{"n_layer": 9, "d_model": 768, "n_head": 12, "n_kv_head": 12, "head_dim": 64, "d_mlp": 3072, "vocab_size": 16384, "activation": "squared_relu", "norm": "rmsnorm", "norm_place": "pre", "norm_eps": 1e-05, "positions": "rope", "rope_base": 10000.0, "rope_fraction": 1.0, "qk_norm": true, "attn_scale": 0.193, "bias": "none", "tie_embeddings": false, "parallel_block": false, "extras": ["capped logits"], "init": "normal", "init_std_qkv": 0.0169, "init_std_o": 0.0, "init_std_up": 0.0169, "init_std_down": 0.0, "init_mimetic": 0.5, "optimizer": "adamw", "lr": 0.000753, "lr_mult_o": 1.31, "beta1": 0.9, "beta2": 0.95, "lr_head": 0.00543, "grad_clip": 0.5, "warmup_steps": 336, "schedule": "wsd", "decay_fraction": 0.641, "decay_shape": "pow", "final_lr_fraction": 0.0, "batch_tokens": 65536, "seq_len": 512, "doc_mask": false, "train_tokens": 870000000, "steps": 13276, "dataset": "wikipedia_en"}
Each number is 128 + 32 x the weight over its row's rms, rounded and kept within 0 to 255. Layers, rows and columns count from 0. Numbers have three digits each. The size before them is the row's rms in percent of the matrix's.

# layer 6 MLP up, 3072x768, rms 0.0448, rows 1157-1190, columns 480-575
098:066116195154123125162168179105069123114110128098129083126109117146125157114163088098118126113135104111128115121122112143141140151135182170151149158138041095111139131146135148139149119197104181126138166143107226106131129076153159119153091121111082161103132055134027135089114119153087125136
094:172178176114089157150206143154157155117149140082101161151119143069157124143125179117182128165146109077107200103167150095104134098133088097071158085121139143085147139130069141125175108125110183138106136035150117152076153177156125134137133056073120124121171141048059153086144133096141192125
094:160058122135106127147130105147076155131160125160110192160071145146178127137118156109116113057083109115120155129120181155168103091139124176164134092069201143163120064113117087121083111181173178148116151101105150145148189148119168128111151115204150138113146103145162159138131139086130120112
092:161063110179087121126112140094103041190083117111090051119090137121061116112154107093096147130172104091119093147119128113118143121093057089122153143120157093108113117126154177119174217140092159120114199140088105138125161091168192124149145155148106130093139101187120109153126147161098162194
102:136099144100160147091130167139108107109112173141134190151113100129093182167106110141124124093131155097101124154093097156188083079172125093147193153130137111136116108147151130156191100140153154121138107121109079072092131132163199113116149161184105106118130107123068143115166094130073152101
095:157084062169125125120106138162105182112117112152107062144150161128130127120116150092119104129161100125100178184098187125131161150171126110107150132121141104139085125187116162114133122086130181141169160084061134150119162126145128147149094167118104104168094181125094162094178126136126161170
111:138114120202213136091134198198136120114144148101156150193134180129098139097115094140214105105135120108088129109145139095118099115150128073141184118156136154147120127143184115068176100140197127099146207128134123137108190074108149169118129115182196111091119135175156140183142086139145129155
100:199098119126145181133109140126129112138071155123146078115145163172110115085163104099116166090154128138100148110179136142080083126154125102140103137135093173161132137159129077075124144159051135147103174125100119093117216173078184094101158108096119102156075076136133095121155088111092173105
104:078076149117109102166142164123130156058113102120146141182113145107169122148187111147183094100075154178072188143078180164177082162164124140145131190129121165154155143126105120118115129109137117123133075126105163143119197135139098121103127107126139208131079111140133111116134117117126150131
098:164117119112091098145189105117120119087065185180135110167120115172110082117093074090129149077166150127110121098167131141067129142140175167150120079067143086097131098105141150182113128167138117153147151125067123085108131155102153117159133094080122168140114146193084138088191076061100088071
087:131126161085132151127109124122083142125069155134153148124095131134160120099119164138094123143150106134124148211129131166117095079103176098138200145098153137161131126108139140129143112155138099139124152135120097116146168108185136142166091125110134083137175128136130162143182140085151172114
110:109169148147115136172174139168104129184150128114146112172114133211095179171184075097145089123166128092100125140117101139154105118076154118166121103166185199108132123121191084123196083198138134114135112140058136145103176116144121172103130109105124097153095123095090138110151087126121145036
102:150132179089124155153093135110128088110111044147096108177117120143138111104156069149134138111099099098113125111207161155138129141106134151132139131130116126149090093105060054149125086122140142110089145122162111094109176110171137155135120077088061119087111110123145180164170144041120061114
096:056120120107106170138118159126069132189136145112152147186132131180127142190163058117165101145088145185101086159186081061140140158059101113144127107151155171143072117064095129118128153129162156078145131163109146138144167115108070092142101124122151102080087130115115157138132107079131130152
107:119061126171137211131129146117128122144117071195158115152127143123188140137151153131119152141184115103111172154129123154173118108140155101119088159120108094140037109160102088067136151119106167130129109053121095126110161173149129185158158053176157118111127087137137178191128082167064140120
096:062125186174142191149138134119160132139130156136128122155096097082125110169150113097124108129101164124119158130124171124163112132147146100108122099112130137055092079140144176120119101133077105123104127141128146192132113134184154145132181176150129145127152125175152090126147153056126129059
086:130113157114141210170126117134100122145128125105108090120134100129133104148103083115076097149151128174088117038175166147091097095065109113222118096109180173115055112165132151123135157139059138092172133105109120131141129166122179168131129110127152143142135098167098151111117151148141156143
107:104066154125158092160130097121174110151198107064222194177122159133166172083172116141138078161110086118112140154171187112096133128158151121109199110161159110159093125141080067091118126152154111117105125109071151097108088136093100167212121153158153088092121109129129198167156099141090115150
097:149138072132131111070162159117103108140099118116167143099082137076099103133106125097099137111114159117110138078110112146185124165125089062116118155107206119115106116114125141127166053133113113060108153126161120124095138117146218157103142056106112083065090150174100099050123114090077127061
096:120130137094115141113140109150108104131148107132124158122062170128093103141135124099121093095142150083118113145102133083087057214046124115158153110086141130103120133094203086149171184124172119131116161114156144128118079115102139155169064114160145098165151128056053100063120123099132082125
105:128113157169200104106144138136103175132120187106149118122097112125114100067122143140156075136122104100092161124103103172093114115122143128163189113132147114094167133123096172075134093157108087130134134121121131179156186199092143131113101105177183172094097174083147146122115092104137204067
113:113113177171187157149135084144100068202109129118101063167093130110135205159168109101174077131064147102115127111090111127126168140142125062139156163110101123092146146130138168145141069179133146131142123154134121109072112135159139172143140115162112108130118134128082146161154081131093136135
087:140102172224134098124128126205101124149120177142173097150064195100111095178141084064161088078118137072124108086126115082156101175102084112174206071096106159098141156151120085122123101163113078089127092104134117184154160135132143144167144154186076143146179116114109162144080079113136173149
099:127138081167132176139151211211104193093115125140158144146139195122129070086142165064131125128143139149083162088125149112092131166142105152157139097187201137164141174123092116138145161134094189100119130138091121132081129099130118159181195128096134103129102101111131119094145183111091178073
092:107108132141151155169166108104158143150157146112072130149122122115152154084090138162154111169114099096116114099189224132091176110135139144137121126125164097127121070150145113154103078124133174182146093112145140169133102121131149161146117132130116171114139145140131203094132080119135136091
103:101132157126096137086212122114086128129082122144193124181101179193064147167112113123125149060109110137131115153103129163094125081134142098127163169136103101115142091064159114177154128116124120136114136145148149121048182091127133188139160119149163133132124112086117105156108173052113113117
100:134115189173132134132148127057091149160139123058129133123112140092130205098140083133121101156100132138092102153184097070157145175090097152147171184112126123128098127139131152083121117111172116114111138139142130192110207172130122069096118121156169106157108121165106069140149156052121154115
095:114103113155092171111152132157194144174049092076138088114037137079194103076140099164162124079137097146120120168088138078105117073142199135095111187121162064049118125138104108190126102126115177088157168099164132135135171114163182163198171139114095191108133058108146145120115122098132134097
102:152088154154141113166148155128109149138113141139095140147119156105159155141110132101110136146105130113108129172073166112141157148111115104119122088094098211125068132104171191151157189149141110106130102108097178174113097139162138139132172115125066124170111068125122113093148212125147131058
100:140129135075111169097140113159138183142157176096128171094119162138132162168217138125113078093143153056114162135125130144152087187098167117058111161166186083096151132111108150179139121130186166146140075116125138090139144089166095130124177071142091243148154118095097134123089093116083129201
098:092097162119129112078142148113134056078128132123157125143105160149169124218141085107126059104127091110123153140096124109098137136079118108123053224127182160116122154144099161093179099158191090155141130149146082122116127124105200103109117102128153119099101129082111119131106115161157083076
100:163168121114166123114144138157113091109170131114100103189128126122138107127105138131157136101112076094103139117140142079146087139103067120146202143127124164148134167065112083130123130108124081133143136171077185093078149099181071160092102135153102172147127104102143152072096110113136149056
105:104161144197124144131160099170112122074145150080183131147138096118171113082139106088125041161071115129112101120093152090100143126177122107171106091132077098090200115170136119143177141129161149065121153152134129088079139181158091145134127106127066089137183148133054171107138151117124097097
095:126184133118151188193116182145105159169120154111136147116153145118147164123089136122146116133095128188103182123194209148092110125051135129129113100091192144100159137168088132125154118129096115147149071152115133163157159128139133116110122083178153136151129127116148156113118144105076146149
# layer 6 MLP down (transposed), 3072x768, rms 0.0412, rows 1157-1190, columns 480-575
095:099112109146097059131141162103160134118112125137106133095090087143129103143132173173156104119123124113255072118146178202120121152182112093171065151126121083099103131126116122132172153122159172126113139117149130113125146186126150142144173114130167183098123081141079155140144148153080093074
095:098122107124167095116096144126136122107113195099107118141142178107140148098089142147181103148115134140112153151171092095144120178168137168094160186169090162165103169133157155149167149122133162131093146125085116070115130136120123137208091111114107122090102139069114176089119160187137145153
095:144144099125157130118117155155089118136181123133074149134118128106149076103159129177136105178143137198223152081169109097085144099085120172138115194071143131140165157117094170092134154094088142168156115043105144088061106104122140077179152100150117143147122126124093111093114103151161115162
095:114168115149141105130120124120137093098180144151119129126114134149101090176193084133089159158137187154103122120085179135126143220155092141135105106103128126110169126139101098098107075123164056132046135178132135142135140152104106222187208093172110191063087131124073097101118082129084043093
103:148124164161097098131146109115164066086142091113085195156141134119157155097071122122129150159147082154108132107153192090143069125129105130184137095101170075130086103137073110110105159158045175153135113079149060113144105132052128127102130174165154137150126104111131106103139158134200135102
098:197165133108136174116084136094125113099165082120183112136171175122106077202142084079138130121136122108068142131125067104175127102085149142125180124110110155119048122118143119100152132124142128086126121155158098119141139141135123137093123094135036128198166123099094148115123115174045202121
107:107150158115103132115068120153089093169121130124116143168096125095162118123114128113144134125110187136092113111148120125084083157137175123100110106149129130137116143123087131078149106095143169107123194048129150164124084066099142115097099147113146132104136105109175165131104126130132153104
099:158191081122139139198103048132112101112151090101127157109112181132156192128145103095188114171122152059091156155088129167150160187129146139164154148143167188120152096078166106198120104125104121068095183182149181164162102121141148105074104146072127109168114146138145136131125132159127126099
103:149093163139165146108138128076153187098109112067094108149110102168054188150125150190085101167125166144086124084154139148103088106076113142128144067138060180157125131166135100190104092125116103143145095187125158144094126186124096110179111125124120163076199142108126183180059118099186156167
099:143173159154128135135119110112134216180066140084096136111164133151110164141101122095080114198091176164154120114147113129128142062130094050152174136116025147141121161085142134079114128123125097157185112091110156143160175122158100175136156096158109158143114106090103129150121057160190104131
091:123164134148100161164147096115074137130184070133114170124143163156161195137142183129154149098142113192142120182149117137087097124129138091171156173146154110139142136107136117122141068154123132145090095146140152127145121150179074139137123115135101083101119141030162105125111122107081113178
108:104130145182150100143093122122126122091127101088145120084072148132147140074153216134147082185106080154121131147106125167164164110066134110083118135160106106091130114081143105096105176123154139100126126065109171126198135157158111073095098138103126151134147191103191088120148172099157087150
103:094138116125069076173085167112136150113089092096110138112142089151213119136108162182143128158113098092114241101136156149114159149152117197143114124037151140142105131126124136139050122127109111183182146157118105151124109137087173132172112083097144116106102136113064134068103158178152124140
096:152125171190096119118104133081068139116099183115128148089117104068084094154100107114135095111138116066063117226133135128110079181119148128064089072092064137071134166113191111103063119093160105140106110195109147068129078095141119066142188187158140080160099150097091066092116137162090154177
105:106147160126114104129149186127049115068081082146120100134141195122137127137144103191078127108158141112087148188129114173166119127084138093150107131146078100087130156057128069097062123109119178129121146110117109131123097148088093135135175139157119130161170147158146127122157128132086068117
094:121121142167176169173149143120172154111077127122150104176085092144119116171155153178066105149102126157166142097146136114150155122199104105123128171100092138134141147096120171102113204114123183131100107081093115117098139143172190084157130095098134143130156156132106076050156184127120098164
090:129105104117110086102163142126146108111150196123139143114104138128090152060157146111162142077127164173104154119077054152104168124154124151108123126179089085138169105105138091102125088140126132185112127175094120133080128044095062083133147155168166157079161172110097062150134100093108140140
106:116139141162121113058117126149145116130122142125159133095154137155153114157076116120126113094076097143093174130087160116132128094084114082140109175147083137160073116148062139122091069116065172194143133075121173202157128184145098125101178161071160150115125140129113141156135111131186101085
099:142157144141109155130099166116117152119149126152121075116113106080106124109113124150191164193094146141045117134160132188191141113152097192122147162092179104090121129113093108093137106080134112137180105199097149050117131162137099103177126095153153122115145102132080153112086135139168063151
098:112158154107110146080137179095081075159129172107111178143171103109076134153146130101094074138111118149080136085164088153140120111108132193122153148148085117122118100135099092087097121116152142160119159094172162095102150160089171165090163051134144115114046158131125120168074123152121087128
104:096122097055153081169094109135143143136165106152165084165144095112123129176151102154148150088146134126052118157127039123135157127145085093195096115136126128107105132120134074069196114150184110130140117090168112139120144084091125153099120168116072162120078186163127125148113167141111120111
101:076090156146155129063147108132134109142115125116104137117092151075101108142158111114122126118155146100255106165146138164092106137136136123154051245103145120093129133125142102125133145155142134119144097138135167205090150156128125154152116153147135131062163169086176093143114151121132095131
091:122161069118219188156127087114187083155121132119096133141126095135124137112133181151134123089131105149232180196107141154140190142189078204109144166144105132095190179126164154148133123075123152134155124119122124153128154131079133138149150151122107142133179122115115140151103178143083090140
101:120154144139127174165163093090094091071107097121140133121214157105113121113135128128166116143131129149059146130141141129082137134144112124115094116172103094162181163145108104132156139097130104122148130193139104183112156119123101083088127123070148117139135113143150152128141129161186139123
095:190107123128071116151124133132113100062077110173142143146083132103164077141097137125125122164094100164200130122138089131118106121101138076106163135091172133094127141058084112182143059112123097126087146144093153052116133136136094100160088148085129125161192160123154106092139194142146183064
098:104101148155152120123122132126119113122127100094147138110132121120109090114153145153134114100135091054255121147121190107113145096131108112121162125138152131117174119133106141163097128134132134102085154142141190114119088138149121119132143110152123109134126121115142164152128165149145124116
102:109154140053098154136109069144069127088133125103132095135144139160085096147079109164060106076137185136139115081117128113186151100164123173160114188103123116199154156144107097125184177181112150085146120116135113128162140110113151053116110167090150132108033115160127158146109133102121120130
099:143106138143127130096130106179160138160137107093175141190120162110127084168157097186120125087139110115151116129173177134096057085093119148112197129152121133077083125119105143153096067149096137157114101135178186132150159158170140127128125146098139165099140105083106113174114133118180073167
099:054170100113124154072125123062124134111076172129106140140153175131129152118224189164120178143178161100138082091117088137122122140091137168146057176131162128108158094093132128144124132133165111137110137138105095120135139150187085125169095187134156137158110138147106119114131141172088165139
100:147074120126214153110141075118121148121168100162158152140154138126088110092142156117173194185195096126038150103064112103169123064128078180101133152143153150087139077159147125092160163076142138104155117098175140097139071131119098110115184122164119091179154159135163131100104172145123098113
099:097152105132110140113139147084198129067142180128185169158158146079142151160124126086124164134036151129114119141096132095088132120083220124088117113152106138076192111115166143090107022148133074124156163146132141140153086135086094108124139150115119107115124118114037145144129074098121074143
102:118180109137085141113147122129173115110137115132147125133163134166111156124085095149171114141079171130122119093088160121158089146137139132125091151148115140126213150122114155074123080141166106111093171153148104115132086112167120146044135113148135162143142144135101075182138086121100156058
106:076142109157126098142105107117120127096187157103178207159145066143061109102126122206125143182119110168043108117164179130119157114139129181125062133117150153077101114151079096105191145090096128135105099125136152132065098216125141140107131166139129114112185115102109156141109176093146093128
098:129064135136165159032172140142093175096168117133124176155157145178139094106179131069115154158165155098140088084170074089091141084066115115168111179166183150160096109117071148184045154095114125143166124103159148135128096129147109178099122105149126163154090097106084117096101128104180102167